Weights of a small transformer language model.
Size: 8 layers, width 640, 10 heads of 64 (5 for keys and values), MLP 3200 squared ReLU, vocabulary 37553, 162M parameters.
Architecture: RMSNorm before each block, rotary positions, no biases in attention or MLP, untied embeddings, normalized queries and keys, local attention windows, shifted keys, gated attention, value embeddings, capped logits.
Training: a variant of Muon for these matrices, 973M tokens, 14841 steps.
Each number is 50 + 10 x the weight over its row's rms, rounded and kept within 0 to 99. Layers, rows and columns count from 0. The size before them is the row's rms in percent of the matrix's.

# q: layer 3 attention query, 640x640, rms 0.0759, rows 414-417,478-481, columns 256-383
# k: layer 3 attention key, 320x640, rms 0.0748, rows 222-224, columns 256-383
q414 111:47 41 36 53 49 56 51 46 47 48 51 61 51 41 30 45 53 38 41 40 54 39 54 64 48 46 55 40 48 47 53 41 49 41 54 55 29 66 48 60 40 69 46 48 46 40 48 40 34 56 54 48 40 53 29 32 46 54 49 49 46 56 58 60 46 45 52 38 35 38 53 54 40 49 50 63 60 58 53 42 62 52 52 56 49 39 56 45 47 60 44 53 57 39 46 41 39 48 32 49 60 48 47 47 56 67 66 51 44 43 62 60 71 36 42 63 62 47 57 56 53 49 49 40 38 52 64 30
q478 107:50 48 38 37 53 45 44 39 45 59 43 64 52 42 41 39 54 33 29 65 50 44 72 68 37 58 50 45 64 65 44 46 66 56 57 40 54 42 53 64 42 72 62 47 61 50 50 38 30 54 47 50 50 66 37 37 44 57 36 65 59 44 55 60 34 48 49 44 64 46 48 54 64 33 52 50 32 48 41 47 52 59 44 44 56 61 51 40 50 46 67 73 42 49 51 52 48 41 58 75 54 54 50 44 42 35 50 44 58 53 49 60 39 42 57 66 48 58 53 39 44 47 40 48 41 32 59 34
k222 110:47 33 61 45 55 29 56 50 46 47 41 59 44 45 65 52 60 37 37 60 48 44 57 44 42 58 46 64 56 54 50 57 63 51 55 58 83 42 49 59 41 55 42 48 50 44 47 55 48 50 47 55 49 50 43 33 27 66 46 49 53 59 41 35 45 31 27 40 39 54 51 60 58 44 50 39 60 55 56 49 73 45 41 63 46 52 39 49 41 51 61 60 47 62 79 33 72 58 49 50 52 46 54 62 55 70 41 74 62 50 56 40 40 41 40 53 61 37 63 46 49 63 56 53 44 47 50 57
q415 113:58 39 68 68 36 58 54 44 33 50 43 58 66 47 42 56 71 57 56 49 60 46 58 44 44 51 58 38 44 59 37 42 62 46 46 54 38 70 54 43 53 48 52 43 46 53 61 75 50 47 56 72 54 52 43 41 45 50 48 43 46 50 47 60 45 49 73 27 58 35 51 63 73 28 64 39 55 43 42 41 48 68 49 57 57 54 37 47 31 61 39 45 48 58 55 42 58 44 46 50 48 71 39 62 36 40 45 41 55 51 49 46 37 19 50 63 75 53 26 59 36 58 56 40 55 43 52 47
q479 105:50 42 55 44 56 55 64 40 46 58 63 59 36 72 66 47 48 52 61 56 38 39 51 36 44 50 45 41 41 62 54 53 68 59 62 44 37 49 57 39 42 52 38 43 56 48 47 37 46 55 37 63 45 49 57 63 62 64 72 62 63 62 47 69 44 51 64 35 36 59 55 58 68 37 67 48 57 45 35 35 51 66 54 57 69 54 40 53 44 54 46 42 46 31 58 50 54 50 51 51 58 61 67 63 30 41 55 44 58 60 64 56 41 49 36 61 64 56 32 50 56 51 76 42 51 52 57 59
k223 110:54 60 64 50 57 47 55 54 50 55 58 37 35 43 69 73 55 52 58 48 50 42 70 47 58 64 63 61 57 43 39 58 47 69 39 63 28 60 30 32 50 55 49 65 57 41 47 62 55 52 42 66 38 46 44 51 36 52 57 48 59 59 49 56 58 41 54 39 33 53 47 49 59 62 52 65 37 40 57 36 50 52 44 41 35 31 65 79 58 53 50 46 35 36 48 58 52 47 53 47 44 59 51 58 47 41 55 62 50 52 34 29 45 55 68 42 46 50 56 54 66 38 66 61 23 45 52 40
q416 097:43 34 56 56 36 42 53 41 59 32 56 46 46 43 57 48 53 15 51 58 46 49 70 54 32 69 67 46 43 50 40 44 66 68 44 42 49 61 44 56 52 49 50 53 51 52 37 64 71 44 46 49 46 43 59 54 41 55 38 50 67 50 52 69 60 59 55 51 65 52 52 56 43 44 38 52 50 49 52 51 53 43 45 48 37 46 42 38 55 35 37 41 45 55 66 32 46 44 32 70 34 41 47 55 44 51 52 41 51 53 44 51 45 51 58 53 41 48 37 53 36 53 64 40 59 46 52 42
q480 096:57 55 47 35 43 36 48 56 46 40 37 44 52 64 35 59 75 60 48 47 50 59 52 49 46 56 52 31 68 47 51 51 46 63 38 44 38 45 56 42 41 78 62 51 47 49 48 48 47 60 44 49 49 44 45 41 56 48 50 57 57 51 66 27 36 59 43 61 48 37 43 70 38 63 51 38 44 47 43 44 54 54 37 74 48 62 53 48 63 54 60 43 31 42 65 62 47 53 46 40 64 44 52 45 52 44 54 66 30 53 57 55 47 63 58 39 68 55 60 40 49 35 70 48 47 56 68 43
k224 090:51 46 36 50 32 50 48 54 43 46 55 45 53 46 58 63 38 56 61 58 53 48 36 48 53 57 49 58 64 38 37 73 42 55 58 48 51 56 69 63 39 62 48 42 41 29 60 37 41 29 41 63 50 31 56 54 43 56 56 45 50 56 55 27 40 50 31 42 46 64 44 37 63 67 48 37 55 70 52 47 52 55 51 58 48 30 54 34 54 55 48 44 34 48 45 28 52 63 53 58 45 53 53 55 40 59 54 36 52 42 49 58 68 57 60 55 52 61 37 53 52 49 45 49 43 54 56 48
q417 098:44 57 49 55 59 50 59 37 61 44 43 39 48 34 45 31 63 53 47 50 67 47 55 58 49 42 41 52 67 45 62 48 49 47 26 45 56 64 40 64 55 59 63 52 67 51 59 49 40 72 51 55 44 53 63 47 59 49 40 52 43 67 43 57 44 33 67 42 47 38 51 43 41 54 34 63 31 52 37 54 64 41 43 43 62 60 68 47 32 43 54 38 48 43 66 44 53 57 43 53 63 62 38 49 47 53 67 56 45 31 59 36 48 59 50 58 43 51 48 38 53 49 36 69 44 31 39 76
q481 090:57 34 53 44 50 64 45 44 48 48 44 54 39 67 42 66 45 54 41 54 60 40 32 46 78 34 52 62 38 42 59 56 31 44 56 43 64 36 58 47 47 43 44 59 60 59 42 34 52 39 55 20 45 37 52 59 55 42 59 46 49 61 60 50 41 47 50 46 62 60 49 59 65 50 37 50 56 32 56 49 56 44 44 70 48 65 56 46 31 77 60 48 42 48 56 47 30 49 55 54 56 51 62 49 53 40 58 52 51 27 55 53 51 45 50 58 72 43 44 37 54 53 59 66 59 62 59 66